From a checkpoint of a small transformer trained on Wikipedia.
Size: 11 layers, width 128, 2 heads of 64, MLP 320 SwiGLU, vocabulary 551.
Each number is 128 + 24 x the weight over its row's rms, rounded and kept within 0 to 255. Layers, rows and columns count from 0. Numbers have three digits each. The size before them is the row's rms in percent of the matrix's.

# v: layer 5 attention value, 128x128, rms 0.0488, rows 87-127, columns 0-127
# o: layer 5 attention output (transposed), 128x128, rms 0.0489, rows 87-127, columns 0-127
# gate: layer 5 MLP gate, 320x128, rms 0.067, rows 0-7, columns 0-127
# up: layer 5 MLP up, 320x128, rms 0.0606, rows 0-7, columns 0-127
# down: layer 5 MLP down (transposed), 320x128, rms 0.0605, rows 0-6, columns 0-127
v87 092:144159088133104084136146103128139100167148150203140159145135094152126118106125150111129139091131143114140124076108145136134142072118109118090145108127178109155123103120174115124121160153145108141126165085087147142154110135157107113134134142138135089144119122116162137119147123122097078126137155129112119071165167145148085115108144147110167100129128109116129151121163110142151127148121
o87 096:112129137110137142114120131098164143101128109122105121137136137150093162109119096127164158122127183157139056149117132118115129099105133110126079158118154114087136138145098109100113128108085092110076137129149124139122117132145143131075116169112192129109124106145168144109079117159126132085153114156112131137096075114085153120124139076118140127146114140126126092138122112105111144101139
v88 074:121132147073113106097135137121165124113138113134143167100115154120136130125176151125146109096137133207163094145143099111129128175153157081128114127173114099124156091134117103151124087147127118130124089183138138144149118096157094116121108134131105122124098129124108133149119079131131107125102134148142091118134128091161104153096110120086102100132105130126121158105126113099167080132102
o88 076:123122123153139123143099130133106110128110141113120118135114146137152159112123155141116111094120166109066108114140130150128153111082136136157134129053097152146122115071108120107126125098122110142135156143174160175101128142145141140153160135095122175146134104096177156121137142136103117173093156124082137131152160074134141096095121108148129116173096141166150105121108103112113126150126
v89 076:092145154123107129133119144174182125089150131154128104094123146134130130146136117166157131155140132095128083116135113123129124140175123102124157137112124122094126140107168124101143139126117128113088104127149106094151137119119089153114133140124100082153121142131146135127158121088134178129175122122097183166139186164176114177088114146164159095102129104151129138141127169132113110107113
o89 073:131128080160161100118135107101121109129111147126136109108108133147094116169146144122117165054116146140115135152137148126120138136124172112133157165132123151147121096155117147114153131139144146136092155096099159135121149172140104130113105116143161144130124120188134148135108157140099058132108113121139116137159122100094117155173120181113082125174123175124124109141148116165115141166135
v90 057:151100120117145109178101116159143112149115151157141109113114097166131148181118109101146113146136160108164138109095106140123115135124135072079118113137190118151121148104133107097137147126135148112115134116110121124136129144108113145112121091127161108118108077153152108147137131112100156132118128094134078072116127146119139127152129159181108109120081134176149181132152150133089105157119
o90 065:102141105120157124109150140096139124125142125135126127126135159156132129112127110187153174110156146169111129130178098133136101117108140090128106127100112166128103111169153127137096120147099136064129171126153093159123099131140144100081084110167150118112115136150071126090089095169117080129113147105134140131137108120103126139099122122136153149117128157097146085122102094097124152141135
v91 091:117150147099138143146122134126149163108113141136142140087104144135133141108146177110138136150132100137137121134121098097131138155068133147106066156149115152079108108129159101136113125132136180138160126112095090152149138109142114178113123147149140116122188128136153112160134146112146112142119125099164140161171136062149128142131083184094146143146087141149120136107148123119122123173131
o91 103:111149127170133117118103103139133097130123135135171100103116097118128190160119145154136103100151101180144109132093172098113132167109123111141140114092170117152124125078121142150112085137078125133125134151160153126080115159121113145153125089115121138112128139151094139170131140105080107164098107133140160099109127130109131136119128091146139104128096168133173107160169128103142124134100
v92 067:131132128143139131110126108105133121140136086068074111179126123145150149172114122108142142087113140153106150120109109134125147119130151123138116087072115122145140111106070114166129129126129124125117131089127132092132147177118109067109193158143116127122112137137142132117138160124129166101146133155085080121102125141140155135160141076138115154118130133120114088164144144132122075161135
o92 068:124108140138114123141132147115083161155125122157125115145160132131135092110128127136096142161137118108139095110162123120132092107155079117125121149189090140118152158147154123100139139114187143109129132134159121143145143112149121139103136119085090149120114147112122085117166145141131153069145128115111170143169122118139159129144096205117130138127146094144070163099084149131108113117144
v93 073:109100157136165153174104163122118152121117168115136155068089086120143163176126104134111150146094169162158123114099108139115130161096102111086076132136143186150106112114129138123102108166142124104144116139115105152129168116137134156142125151144160118126126153167128141144122173117141141150128101132140120104079119096115120152169155143108087128139127119147126150126132164136095138156116
o93 078:118159117152095107097103135090178102150151116138167115092141150142134205112134150200113109165144109146137147109139112119116127135121116112151138118103115114142118138129168161123136106112105145138119127139122112126095121135156135131092110075143098083125089124135100133098128120123105107141111123147097130103140114179136068131125095131140145147117102167094135106102153136083165145135165
v94 082:117173122118143132117123139135159114150129107140137106048143106126124151125127125154147111159104089101142139101129065159163110186136106107089098113102085133139152123162102146104066113169119162136175095121152111102103144098147098106112108128132131124115134126140167110123159129118114144147109101127102136111110132127133167182114096125136178131130126142140130131157099146122100122121109
o94 083:120118112155167112145143128108106130167113152134106123134128131100149193119150133141090094079143080142096114158118154126084121096071149110132159096124146117146134106143135164145135118145167120138124161112121090174113129156108126124100141104125094163124097150129072114105132105132120112127120108160132086110164109132109132102145127162105095110180157150147089147117105147097108110111125
v95 080:132151093137103102116120132077133120148114176119148114132139135130095138089138168160136104094115118160132144148115107158131150118090080106079112099152125155161185149131128156099094116203116142126138122122110132144110112109180106089134098112105135140128143106133171125107169133138132127127115152126122152086153111124114149174099122110096168114109165110124132129153116155120096147139105
o95 086:131115128140163138102130163162133142131131122143088114148126111096121187103117109091118119101123126113155096151099166159123101108095124103130143116103172119164183120128127107115111110096140131105150124111151117151108122136117144114138156129113093153109090171099105097129096160120146124129173107149104066134147097131119120073176125123116167123165151117149074104125142121111125097094129
v96 070:127136152145115136104133137107171079122122077112111137163088160187124119092099123159163121107155103141082118119146113104146148074190149126124163113090119099140190135127133134153121087111136108141091156112124127112143149153115103084143164176129096130151115153136144141137150134113157135105130153169095145154151152146144118082137117127138132093108110142131130137146148120120121128139134
o96 067:158146090160157112137111114163096161109147132129122102140152140125121118119117131132116161092093157123125105150121137152158112092097150147133133149168133133128087105154170111133148202126184117120123133108136176098144150100139101151125121155086149111100132093139170106131150134165120116065111115109127159160122165109116126146155117159137122127153125117168112099093131138149116086108113
v97 085:157128095137095117118138136135099089142136134163116147182114112120127097136115071130108089132156115083157119131140179154144088108149182102129183122150154117165104100111144113101172117098109105111133149169120150108161092156133121139134138110118112134118088114107116131115129127135091080112126128156117118094120143147155091105093176116154141083144152139116142136094115111134150120117122
o97 090:143110148093130137117134123105143147080134112117079125092144155117126062120127129067142154106124190103098110121130071132120145126143145157131108132105093124077130118162093129130122164153143116113147125107105111121171127125109135104118104159137161123140152095112172130086095119144163166144134118150136126140102144111102172113086107116115128114099114119118142141161097094158098132137161
v98 077:109135124122097089120139110181152152095139124178135119095144103127128132090109158129127145166127126107129066091135125123139165129133109156136138156183120110124133152107106155117135145100154142075088168126097115104124126115154092150127115119133114147114135135128134086118159104100140120137171101101119141148106192144168124145110104148171148102124111116184124172145142148111144118111153
o98 071:116111122132141133109108118119153085105094136097143100117065093164088110155108117155146146077133186169102145160120160147122111122122154125116097115110151164118114098165132109153139146161159092170127117121114143118078123151118134106140114115144139108095137121162140141164165178137116079148099124135166130130142106116100111174157154104125109138135113150154113113139133100112117119140092
v99 079:130096140094130157123094189114133142110123146075154140137092160125108124116176104171125124147109106174101130193147131153119114158120106100092099141170131125128173118137087165158089085119133142116124091187125145135111111120161120132115108128124130125114143079124123132147102130149114167141089161129146131142107097133123124140131097109125136139146140165119157127097096113136094140123097
o99 081:144120109194159131107139109173106101128102115127115135142123149103178132122149167106112128101116114108120132116129112173147156131115127146180177106071105106176138128073165117136133119135119156149180127101135139169110076086103153110182154126115095101131098148120119115113111125102143123126141098116107095137145171133171132105123126115130142151132127111148126084154132131120121124131128
v100 076:120089114149113120140130101129139165124128134150124113094128090129148136173129117148117144139123133100142111082114118125125128109188138107112142118147121130156157150114125116138132133135132105098129178118125112078148137151125083160139090143114111139122052157135181125110161101119136128133157084136080150131116160154189145109101131120160133102111104095181138154164115138155127112079114
o100 080:127121118100152103102089119116118109119157126096113116105130173161078148096142150122113147106132154138137141129157113129114092131093154116134115151137079133136140084178130129139138175115199087096073123131111122149120155158165146107117109128172128112124128102146147106144188147130121076122124156138156130131128113128081125164168127155120108135145145146130074144123102133138105128138144
v101 075:112149099146134116122129144147139139138152144123127121078190119071106113112121159086127165090109106121109160096094103139134165133106090173114105158090152140134122170130111116135109151173129128163133138067140117111116153168107131119125137113124120119137122153110096113130140146093134109102171152123138133132096145144077109137168150118108111156130116116082118086177110107117142151137104
o101 071:059131164134141112157147129123140145172091126138115154182088087139129164155165105150145132183122103107157136131152143100129132089151123122144141144170192132094118138161136132122164103086102145184104088125119112149116149134115133152101142131094139106118143115157123146132149109110110170087134131148130125136154096130133104131132127114127140162141140108104092154112129146150160123093141
v102 078:167152140127135085105147096081127068149141088130127123196127127133131095119133111086160110111089094111125150179130150153133130085137128152153192143093135137128152107134122154188138128102144121152162123118139140163110150100156156104136146128104104116101120111126123146103121078152108087142136130132170136135135139151080144126125119134112148132124172158096133126135147119129141139109152
o102 085:127120104098130154156127148163093183100097138116108138182138113097157050158129157114110120173137147118117125116110129116140134109136125135103102100146127098123106164057151128124078150131147107119121135139122120130172135142098155126135134171135169133133123108108153175144106112143175155126130132139132103117100096125161133120125187096135144130114124097152154113105100106162121113122118
v103 077:146112120147172169131151115103115147196131153104120144180122097154157138148123105165117131114152183092123136128164152144123131128096129145071152099153146138128115086122109134120154136110112120124110180135086125128126108153148147137142177155159136115141093118147128116103106168164131117112132119161149088139127108151123132082147156148155133131092132112157127180153134102156128128155157
o103 072:139106124105146136088126140113135121107184099139098131103156136146128124117103089142124129145138129140146146104077087120144115120155126157120090150130101105126119173119130117159104187126163136060145099151119070090143141096128155106090105136106079079122151131111122118097120131076124130104184109108106156131093121129097143114121093141105136144115117129085132121134135111108104132110130
v104 079:146180112104122111111129142130127079146135140189141118138126097140153116074101144145124107129153100081139113103137139152144139105141134123112108106120097113155130109113174154089147118155150107126154158131130127127151108082133110150126127086137117087130153119113149122126165137107121080131121110124072153137188165116138093134084129145139197087130161118134155124103147125146102140112106
o104 076:118141139123131128141129116167130149083135142108112095093124130096113184144124092124148113038135135169121083163081162127113144106097149104114150123117177118082124125147091129147101135143114130121130169119120142109092125154126148103114134159111162109104114118148142130111090150150134116153122085150175110122113122116104109103170139100104075125101111173133134117135142112123136116107131
v105 084:084101149136144157127128118178139143091138137107115106087094147117109162160125123122129139121140124204132136150097127115116146159088128123140104099117142140099122119122123113135132136116086139126095136099173120119129121148089129102126161176147168163163145157110120147145095151147140195118154148171120101093119130104157114146177149079124115155117121115130108101166134133109123088131134
o105 087:141128140138107106138127116106135135200123136186126126150129129144122082089119147139136129131116133085103151114186142125128121117172099141138130171137139146156169148125129116105149108107114157121138110128125182131115146104156099157117125071104085143142128133141143111101138156119112129086121125084109170153169126158125153114096098181122138114155140103129103156108171168140145163129140
v106 065:122123148135142132142096139183113148113123140145137130088102085116175163150094088105128126156119155154171121110111143116146113147122125134133093119132140116157078130128105159113131127112147167087144162122132130118139141177132098161129170127143159117123134165156136142149140185090145149166148120127122084109097156101144103105182134119148093119147115153176132140116169153123086137151128
o106 071:121165125127079128099141112096160114147116110125164124094152142139145130133106139185117153124159147144100147126159108134111098133129116113139137102114141159097111120165169161100151111150102124144128150116109122112104095136134147103094090042129117089097123122180108119105141123150109100132085125130137197115129130152126090154114099123132109171085108134109138114118124133106151151149152
v107 075:112171135161120146121121133111113142131119150097153094119087149141148147090138111155143111102178169140141127179080142135117136072134146136085123092161129115122117108137140111149102154172108102106120131149092109118114114172132128179133164127152150088135167078141117177138102166134144132121134149134159144100157124114145123098138133160139093137123131130158134134119169106113140125128184
o107 073:146114120111158139122128115143158122131160110123145134082184127128115124116077134127149157138110124130146085109143139126167109137104114113129126145103152144111133164112142148108144122126110173072146140113146115084151082096118124160149131098104123116106151156106142100147158165093131086133141115103139131169120134149097087122137137096109132166145073120128161092135196088110088132124154
v108 075:133127130066118121095144148095162123117119130130114129159159161150142139143135116124108158141100150140099116113170123134164161172178108158152160137112117084134159104107078158185132133116155146085101115138119127096110142122173138104106163166108069136129078131130141078099133108109121168116144115106112102170114161157145125128128122133165117100130128117107132141121137127124138121115105
o108 070:107115084112124140114117111130060090093133105091113114141120112144138092130147128162134122118133156119121090123107107157136147115119119126149118121163103130117101144086147144146127159117200116183140146147115095138138126156105113109129146154106132125138129127109167144134151161136121117113106120143119126149166123062180171155153121178126122153115154143172084138125082136115127082128111
v109 067:150081106108094110098153121145106167139113113165123124181111139119143111170126142074137129074081139074106138104161151143099105106103146161133156157125163156120121107109065138134182143114116129143142151138098132093121124122146134163136120144136132143151131119114112090103137080122099139117093084120093115170125168140154129112124114111162145147115114139128138122119102134146132099101136
o109 066:093107164112093116142126105130106105087087094133128144134123124154116076143160121081160126139159158139110119144131102133077115171169140154146105127147108107129143144130110087160092179128163128096115112138129138146106101125109165138110122189174115073121143136138149156142137133107141146118127149130154173096115119096131161147125166109129124126101166119119140162133096116152113160133114
v110 075:104128157101137142121141109118122162103137124115157171137095161093144152139147136077141135120112145143131143126110106128149088151101115131132074119143132091108126094127083103159117101112105157112137081125116169149143112094116173107108110144140149179142144117138152116126105107181135115113081109167120109123142131051148108142158139097104134127160094141121097118114111123109145079151119
o110 076:136131128143060098166111136096118135140122090135146119157138122150153112083145135146111099151132126114108104105141151135122131129125091145151132127110087130167209166088111120126144115111135098114141107127165132179112117128167111158161158150095127155124125144119141130119148132096117141128097125104117166089122104143141181105081110128170144096105132090146118143157131131096120175122121
v111 094:141134119115116151153102104152175117120119113135124072101137133138124126166103085178114098210151117117133120136087128106127122184126170148147141116114096123095099135114168132095166147144135134114135106135170120100148127131083126167120103123139117147144116158114089141133124107109108187133115131123134146142122165110130132141099087150118143133138090110145158128090121148126117127111068
o111 100:111142124118155104104113135115099110129134132141129137091101157111090133145122159136126129070110099135137135157138134099117136149140096118124166145142113171131078074133146164143125097160110164141098139108082160113155146151110070122105131101149130177196143134135108116122092147151132117170132126109180135127129136115131158142168144176142090090122124159123140137140142129112140121176132
v112 070:124129100134131098131142084160100157147103165111143090118165128076129128120141147088118137105136111103151137116113135156111108100091178153111101120185145171108073099134121101162111152133115106118153137092125126152087111119103116140142159097156165144107115091110107095139093127140101118102133143099114122099155125099128148112109139135143118156136135156098133141122121124094182072129146
o112 070:118089173116120141165142121146135127143084136159131142150101136151097099092131112109179112159142080130123111111153138085125156156144077134128115143104151119115166158142074107153092088161117127105168125164150108132138111143128124123146130114125116147149178141120097124151170113105151143168131117131138155112107115151118153100097116076107156143138130093157138146133134076112103167119135
v113 064:159150124119126133146103105149111107100109134151118159114086112168108081116101119163137116160155128163159099121094145121113126139094142118141086158079145153109097158122181114166160129104128113104111182128182105145147130082101109125107143137129127120137130127095107146156118168094137133110143146097187139099156131121115152117109153142150158133110144139109146123117162181124101136109122
o113 062:126136091136131129104120112135161145128125151165136099148142144146085107131127147110114119096119142140136155137134142137137145143147118117136151110143125126113101103080134140127095107130075159150131168141131156097150148128109101118113097088164189154152153070114092141138056119172119132157122108128124137177126142149118155159121115114100129093082144101104185094160155097139150128130127
v114 077:151132124074175124160136163124168144111121132132141134093129126138126128187159101136134163169113132103165135107078096103126118171133161121116112128112160137091114107120121087127109101116166154124125106128102132142141148122092121148084130125121132120141129136142123083159121097138104153122118159104143119082096157095121106123157126126140093121127085117127111141120149180111122083198104
o114 081:073148109118125089116137131094114112163115135128145120133111153176138135117126138177137134132147116171125129131165110104122143135134101112153129124124092124153098115130142163136137095132100131174105139124167104155191136137146112140092108132138165121133116125150093168084119111161078104128099121141114132102159140118150175116085121150149165122142109188147145088149092113107144172135142
v115 064:111153126135125128103129131158148104147150089160119097106154133110125130074101166164130144122165098124093086117147111103123146104129137137145123164145102099101156108176139097128131125078160094191088161150136086146148145119087130155132146118131139122140142176137127111136139063148145091137149156139138129167155132129140130130153120138105129150131121121130105150111130093117193152143109
o115 072:139118157126153148158133115126123143132130184113120166130082100133123204159119115148132119119124126141120143151125154091122170127130123158104123166125180132108099097127128096151138167142115088178087079134139171084090151121142147120145134162109136136138134109147150142153159125142101121130109138125156148134101157127105117118127157121100101097173091151160165139131149148119112133122077
v116 082:142111131116144135135125159139122098126127059140115154149116124133124103177146080143134122164136121120103145158114132127096108175142139123151126130075128133139154127138142124086138104098106142173168073156169127134125137125089157142109107121139104129137119154119080110130093131131119148146064127138143139116092102163071149134134123097128119119140138139103136084104082152168098141130086
o116 081:128135136140119106141138142113105151124120165112117125131135155097144110152165140117083095128130089115116196149156083139082167135163125126139178113156081126149073106137142147149126121153118145134114120108120149130154156097099114139125128153149132105161101105131105167063099083152152175121132134121120093117128178122171128141116123165134106116131145137109145156120101157141167115135136
v117 076:144146108165129104130125083110161120150139120102128103157159127131129121191105107155139121124131173118133140115114130148174127108130116118099125116085148135136140111097122119086185188157137142103116121082099146091132147128112129102145136102127148168133069130141149135065141088111119157104131116116117098077100143139108181132132141108120134130115111121120132118148122180136130087149104
o117 090:113131112089149109109128192107116168123138119156119147140138153155092126132153122119116136144133120129164098135109139121118105106139090119122128132157118164141150127159143122104124139142179156085109128099146076147157146140139113119080135138131129182137141164099100125115082152154141125127196143140133131128136090115133141094176155193126167098136154101106103145115098098094107122133134
v118 071:155157130135161180128121119147131144135108120115113120097154106092125150084101081133139144195156107119142123110053078126156143135141148145125092126136101103143116132108133135092109147111135104113136141117122081126141132133076120136112133124141102138098157183124137118144124179134143113140128158092108134133130109066119158102120081144129127176164126122153124118142146142113164123124093
o118 074:111103146128146140145141138110108120179173166127115090088134154124105166142119146171108114107110095146128124129130134087161089139129102114098146125164128152098136081158146159154152107147136137160123093128109101074148141144141111120127140073114119163147117130133067095145155137114124130140126101128149155145136130164159121164161132131107090117077105122154096143135153163091102134112119
v119 070:104118125119108134091117112138170174110127150136152060120158167106124117160138112142133135151146153087142109157182134141139148137103109144142109161137126137062116112147112115108164179106132136103063144111137128109105106101123122169114119100128125141136108072131119086098123077120122149133145130107130142108126141113154121170154138136168109133126078130145123132122108145096146107102165
o119 067:112116094084153117126150129117118092111115124138116151137065109174110111160140119105165145127138129143120139143123156110119134115169121132144110132133141170149195130100093129121118125166128176141152119123152107151143153151118135099166137136153142189149173155133125146150124180123119087174158129116165127140156119104126143123102166170112146123153148124101154130165137091103110153155103
v120 076:136109153131156122121126136160128127121115146110123086119121121148133148172144127152159166127117158148093132124131117131109168156096106126104113168156142156114177125130093149116100118134103141117106117110108102143076141127153121157116169123137135129145130107159124094121122144105128159150143133119173117147094142161101155153181130146185144117101088152180132141125114174155065123155185
o120 072:113126083149163133111131111116122126125105155137151120126106109161120175160130104168124129129178109135135179153129121149102131101152118104136149108113130142180101136141190113153091148160132168086166106138130112131107103109114134132149095094134087103088133168137068163131152149122113100137130103111121126120154125145130080126122118167114118176166152141123150095102134102131130136135097
v121 080:126135140171124170147103102117128093134148117128136097078126117113078132115117141141133087130146122126165145164126129127127134175086093074114147145103102158104135135155169126080151134132102126159129108120161132145110143111099148106139094079160159113119151099133081136133097122161122087154120153122135087119114088111090140172153135142096108141128127127116125082086106107122142162124124
o121 082:160143122138161127130154170128142154173139152167104177138122124097168173156124120126131110127124106129122135142137157104135126103147136148080132132111137152136124110121150124100110069146077163117129099118117144133130151139119135146131147116152104182185159140099101120131069122110132160139158137122133099134137119160127081062086126144128145105134122116092169143128170150111133104151123
v122 076:134137128105137092138170159156134090105157117205136168108101100146113098082134144126138138144132077086118116133154153123096108112146148143119163143146134096128140145135159130137121085088143136173145155169123116145145105095132121146123101129103126080139159134143141089151131133127132088150145119154142146138151181140131065131129130158125166082141155137157138156114124109134123154122138
o122 090:130124133146133127134109093135147126101107148082135113129098109115140134143117124137140126084133144158095149139126131137111160123121171135135099123107146105106073124125107120164123166136095071162116128136113170125101114123112155123144112156120180072096110087165165162113124097160125119126063120137137108115104129145101120137095137076130090138142092181137166086146131136159145138114125
v123 072:130104110114105102092127101115153167128094096168153092165123156111146111194144095149146158146130158117105106135144137118129135113138121132153112154162134129113171107138103126135150149119126129138117096119143131127144118097146137170116095139084149179133074096151139108100148051149102136136109094157139138141132116132123142151166142105166149111123087118165128158134107171114127125098131
o123 073:108118095070142122123102141122118119079152131109099155140096151165103132131144137089128131136131137126135147154141117139066141132139103120148127118127106142172181124107115120158113176140156108107104111143157110160126153130141147120169141168188133161120124138145134162112144153151142073181140133124150119119120101093134158140116185157128136088155159113125125118136102081115120162138111
v124 072:152149106148100112139089080131128116163111167110136128157133133117132125126118109130150099112102146168134146123099124170178151117122102092103122119136153165160150147085115136099138159178120144044111118110103150139124099152141104084147139097123106157098084109113154155108148142118113129132119132102149139079115143114101195125093113119121140112137135125141137148154145158116114108115102
o124 090:117129103126150137110131181124116144132112104150096096153160150121104109121127136098115146139133149106155102144112122147154084112108112107113155089113152162152160119149143126105112099114144170082143133094140075144145115154118111102112131100135120186134129153079086105134094157133158134137174126116107124147147078121142141119188116126126168134113157077110096118131121077100105117141141
v125 063:100119134146128138114075116146102150135125158105147098110139078112146161141114122101111125121103178165153121096139143157160161120135102107144130119159144107155120158094094129137153121139128139083092143119133146095111117177129084125128175078138124111107109113167150154127153150097133152137136101107092088095103123146166119136159151130196114114129140146169135112156135151129100098119137
o125 067:137149126121098142115187124111141120138107127123129116130144128152141124111130127170141178119175159123087124116171111172147093124115130094119130129120119166122140123188141136093142108131126146106180134105117091143095107153159160096134111080122116130099120149145112103141162144133134092138123142095150177151171100119127076132126075148120107185100123108098101123110124095124112126147149
v126 074:095120141139131129114130117112151151119128107065115155160102154134143149129143160119174144074127138197116118108154113081116158077146129129129087097129130130108154111152106129120121108132121117143079119122108116149134143138143123098121130161140119132156163138145147137132146120121174124100130121160101135155131065179149140108146117093105103158078086117135094132180141110130127111165143
o126 074:149120134157109123147122111157139132154145130145150128117139111150141153109115113137103143164130145107142140110122148143145095118126161141140111151143110146161182157118132084106158168054164117096131115136183152124104139081172124155141135131098108108094113129145147116148179145134102118081150158077080144122139163095120129156130146143160164129163114117155110146089125137114121127082140
v127 077:120148152134129144130118085105108088123116201102164109155133133128117117106142149117114112130144133107146152168125162167128132174051101105122086122124129154116101142130140158133133147155103129094124108130157143160092119078169175102122134086155158132140168098109092133118097151125127149118102141118127149092129104091119136182112137120135129104121162132089132115121121124109123126131167
o127 079:151122105143104132140175149148134165137105099170114120148129098111125085110103101117142109139124115136138138117118167142145149129149114129113138112099135130157180165090098121100090049115105183133179144120138134132136129132098117131150150113112096169150114148071100110121084153106142149146166103121123091144142106154132120089115103111126154143109135096096120136138170106118165130130130
gate0 099:151147128129129115097146119171103128132153106122147104098143118130099176113150109090165123105137137141130126118171112119134092153162131125142182092157102138131107107130111171104094180091115119109145127093149096140171122163157090102145139111111140146102151111117159115152146084116162095152146114133166108109137125166138187120154138121140077134117148120141124142128121129138124137062143
up0 098:159145106144117117099172149121112109115135152094122168140126142155150149142168103116128159135109143157128127153157125142142145166138118179163125132141127145069124118138145140149133158137140132119141122116176097130087119080098080117141167109125121154145115140120094119155135114120128138103136113161096145145122092134125162053125088119124132154094103118160180117175103087107160119118138
down0 100:104171090132109129121163118089137135148068141138127143116112113109140073104086161132154173148115140126127139114148107138116114139153095125116115111130122107159107061180122165127123131107129141133123162142108140121144126106122107115144140095123088138125146167116146130199123098118162134164170133154127126154121132144144127104076138140126101134104120103130170063110164129164121134117136
gate1 102:147166134173084131109112111090144135135120098128131123119097167128104154115133126144128095122093127090095113156095131093067115096129117125098122095164102153121148134160103112115136158149148106146102114129142133161163160112150106140109086107110111140114122139100109085090132147182137107122149154098112138163127130132135144094133154131182125169099178074128109151124118117145136159132133
up1 099:095110096084160115139109135115105128123118136117148118143145120150096098096168178124168145142149161148128143147130123161129115179120142109141076151076162128167121164156166144090154131140150159123110127144112143130130086118125123110134151162134145121121098105139148159145092110099133139132106101096147131112143170121127138132089083117095102123151101109061123135133145125160148085147152
down1 100:108153106092117122122099147122128149144088111114158117128093131136159144133156122153148162118146160104104113133146103130112155134165143154106107087106115129099078159173157117123170110165151124107139172167128153089129084087127117134069138137119136115124139128113090126121126135106142103158141111114150125116133118176116083076121090107138141151139167103115094125137151142155068126140129
gate2 098:129146124156120161102108143146094128098170132138163174119151120120132157189111122094154129113101129138105123109102137165165107103186114134081095129143094168082145122123129145130110153098143107152157147135162150133138109101106120131146177168050147140126145125122100129125074118128154140150125156128147114117103132131085149131098093122125131136131126170134140115137102109154099111125124
up2 096:165094078117134180165135095132080143121120169143113129147114120129115120113079110156148133153117137113106163176168135163155164146101138149152149121128144096153159152106122108153121089148121090130147126099152132117117148099117105112139156132146155088116105137108141144156111118148125160140117108166084121138131130197118099135138142107150165083133093165127108160108154138132144115129136
down2 098:118162097137154143117123101152132162125175149119139132148094106168074175113123153095103135151121139082119126113140084102146099130092138138128164115105125100161145154165102113164129132129117097141159147146169117128073110136130122127090087121151136183125136111150132166125079172169092119093134091147118161121127131129152119141147112118158166138121137129143156113145117159144125109143124
gate3 097:094162137086126112084123152115147102095136106137142141124136151165075111092169165132122113122108137143043134142072117104137137116127121164100084077161118107087123131139123117095138154123102123145131117125098093109110131168103118095111139114127165135114086126090147143147126145108135132144101138130138111123145099129167164100120119157110122129141112078131130133153129153157143121162100
up3 093:129172134097141136100105149132135100115045121147101141182141139132146105161142148141118158169083119075114125109125133111077132121101118144107107122137111105145116133145102153119117185149120130122126162126116097162082095134083109109099144118112082124131090129122087124171097161136116121132144186138136114112077139130153109113145119104123126115132098118141132099142133101142120153133131
down3 092:127146087118166134102126082133154155104066101117123138157106164088152188111157152133127152130151114114136105124135116099118104143067150102083138136133155133131140114127115150137121139124121139122070089164156091117148161128133111115089159081135077141147106105135136144116133148127114139153127148129165136142130129086082112126138129121106121133107074156146122098113098144131121169113113
gate4 106:141112085107109137115128131134179130079139153179133114126146163126107127105158156133132147119109117139140124119101159129106099109094147135088099175115157118132120111134090128094150112138140092139107141138113136142088154154161096127119149174125132115132092210100154126122137129183104115128140134129162104117117099156122124125091092149114113123106144098118116136180123097131126164113185
up4 104:141137126134093140149165110148162058129141119146098090181176164120154093110127116131111116124123121106075124116154135168150123133138139128119127153094133140098132115127098148141115141123080150128099135101114118107080113129101139120114140099088122134115119176132100132101105118147153146120137132117121078121116164120163114149056131125150103134093149124095142147127170100147178106117109
down4 106:112107092112137155137120138124074152131114128157137120158114121146112123119153111125144126099161153174142072169084088114155143136161103135097138119123143145169099154159114083146126121128106134128110146106101071080114104169141144144106147119164132133123153109086138165175145111144117162116128105090139111152159095137115146139154149164142101151110152159142138158114104125145129119143174
gate5 101:132105137125120136130130132122127115092113184119124101158133107140094125118177102128100149150127105125133136154147101145140130148155115173141150095141128115130069140172114139105131121121163163129123165112156122117132131112132113152148115165083130126076108143087055125147150122136134163134080120105086127126110190127089117129127122125114121162129137131091136139118077142091148161177115
up5 098:140106116126147060112149113107122100114096180129141128096163118121154116147142164176119119135062124086148118077170096141121150112115086153107113130087111174111147134113130145113136137133112110105131156166149090093093124138138123105122130145117110126124098159128109107164113140125126133140137202091122072146114115124098103110113113153102133134128148108125158098150124125111120126115144
down5 098:132149118145092124180156132084105087139133155099133134176132103124142108116127140132111126128148135132121133126118128164122130090133137113152103151144152136131119115108147171170160121141156119121127147116123118169115144107163150156171113143117101109115167129091132130093151176121086134164134157108137142110134156113183090109127107123146109066081143155158138188103149105138151091093116
gate6 100:101149139112177118175092134127090138085110137115130117039110097059147108120137162097152107146097186131127130092125134120128129132141102149148124167085142149128161168153116116130134139146159157101127168136127137126134130111097123099137131150112175139124133141147146164103119127149149125096112164100122120094134148144106109125106123120138130100099156167121101105121129132108135152091140
up6 103:136125134131118123146151145163116153123146082119126146142138119099103118124144190087158141135171075166094174125117131161141137135096142119180144143134121081126137120137106102178130096138121121094136125108129110115133107086114121092126135119106142090122084091144154110114115098095112131130140129151127111104120106103168157150118139129112111144134108141078069142120190120143121075121130
down6 101:132124116112140102176155141137181097123138166110165101103169153158121068109161126099151130136143158101120104149179150156141136150127140140156168163129112144122126098123138145108141158124127123161089144139117146119105137085119140125140123111075117171088118160119147110146154152129149122074063151130120141104118130113123129126147106162142131118095144160127090131097138144151151129152166
gate7 103:152125166127143141074125143103133091128150092129137142145117135101168117130134111145130101160149120119148116116050089086126116115144105125164130159118152145147111123110110089164164141136155119134106142141145104109163176081122102137124150173131163157135154157108113173161152119126146128127136127113105073157119109117099147093137063108111138131133151161155153116146114150156120128122134
up7 108:137126131093134122124064122126154173158121084118103156086114138144121130127113110134096128130098137124129153105110146110114134106142097114154110129081104117111123154138113077131109078151150116115101143128077089109122147137089114143117181127106130138121102158112171158127097118170092137138126111096125140148057136144121166096140128111167141116113095153162112139158158088130117148132135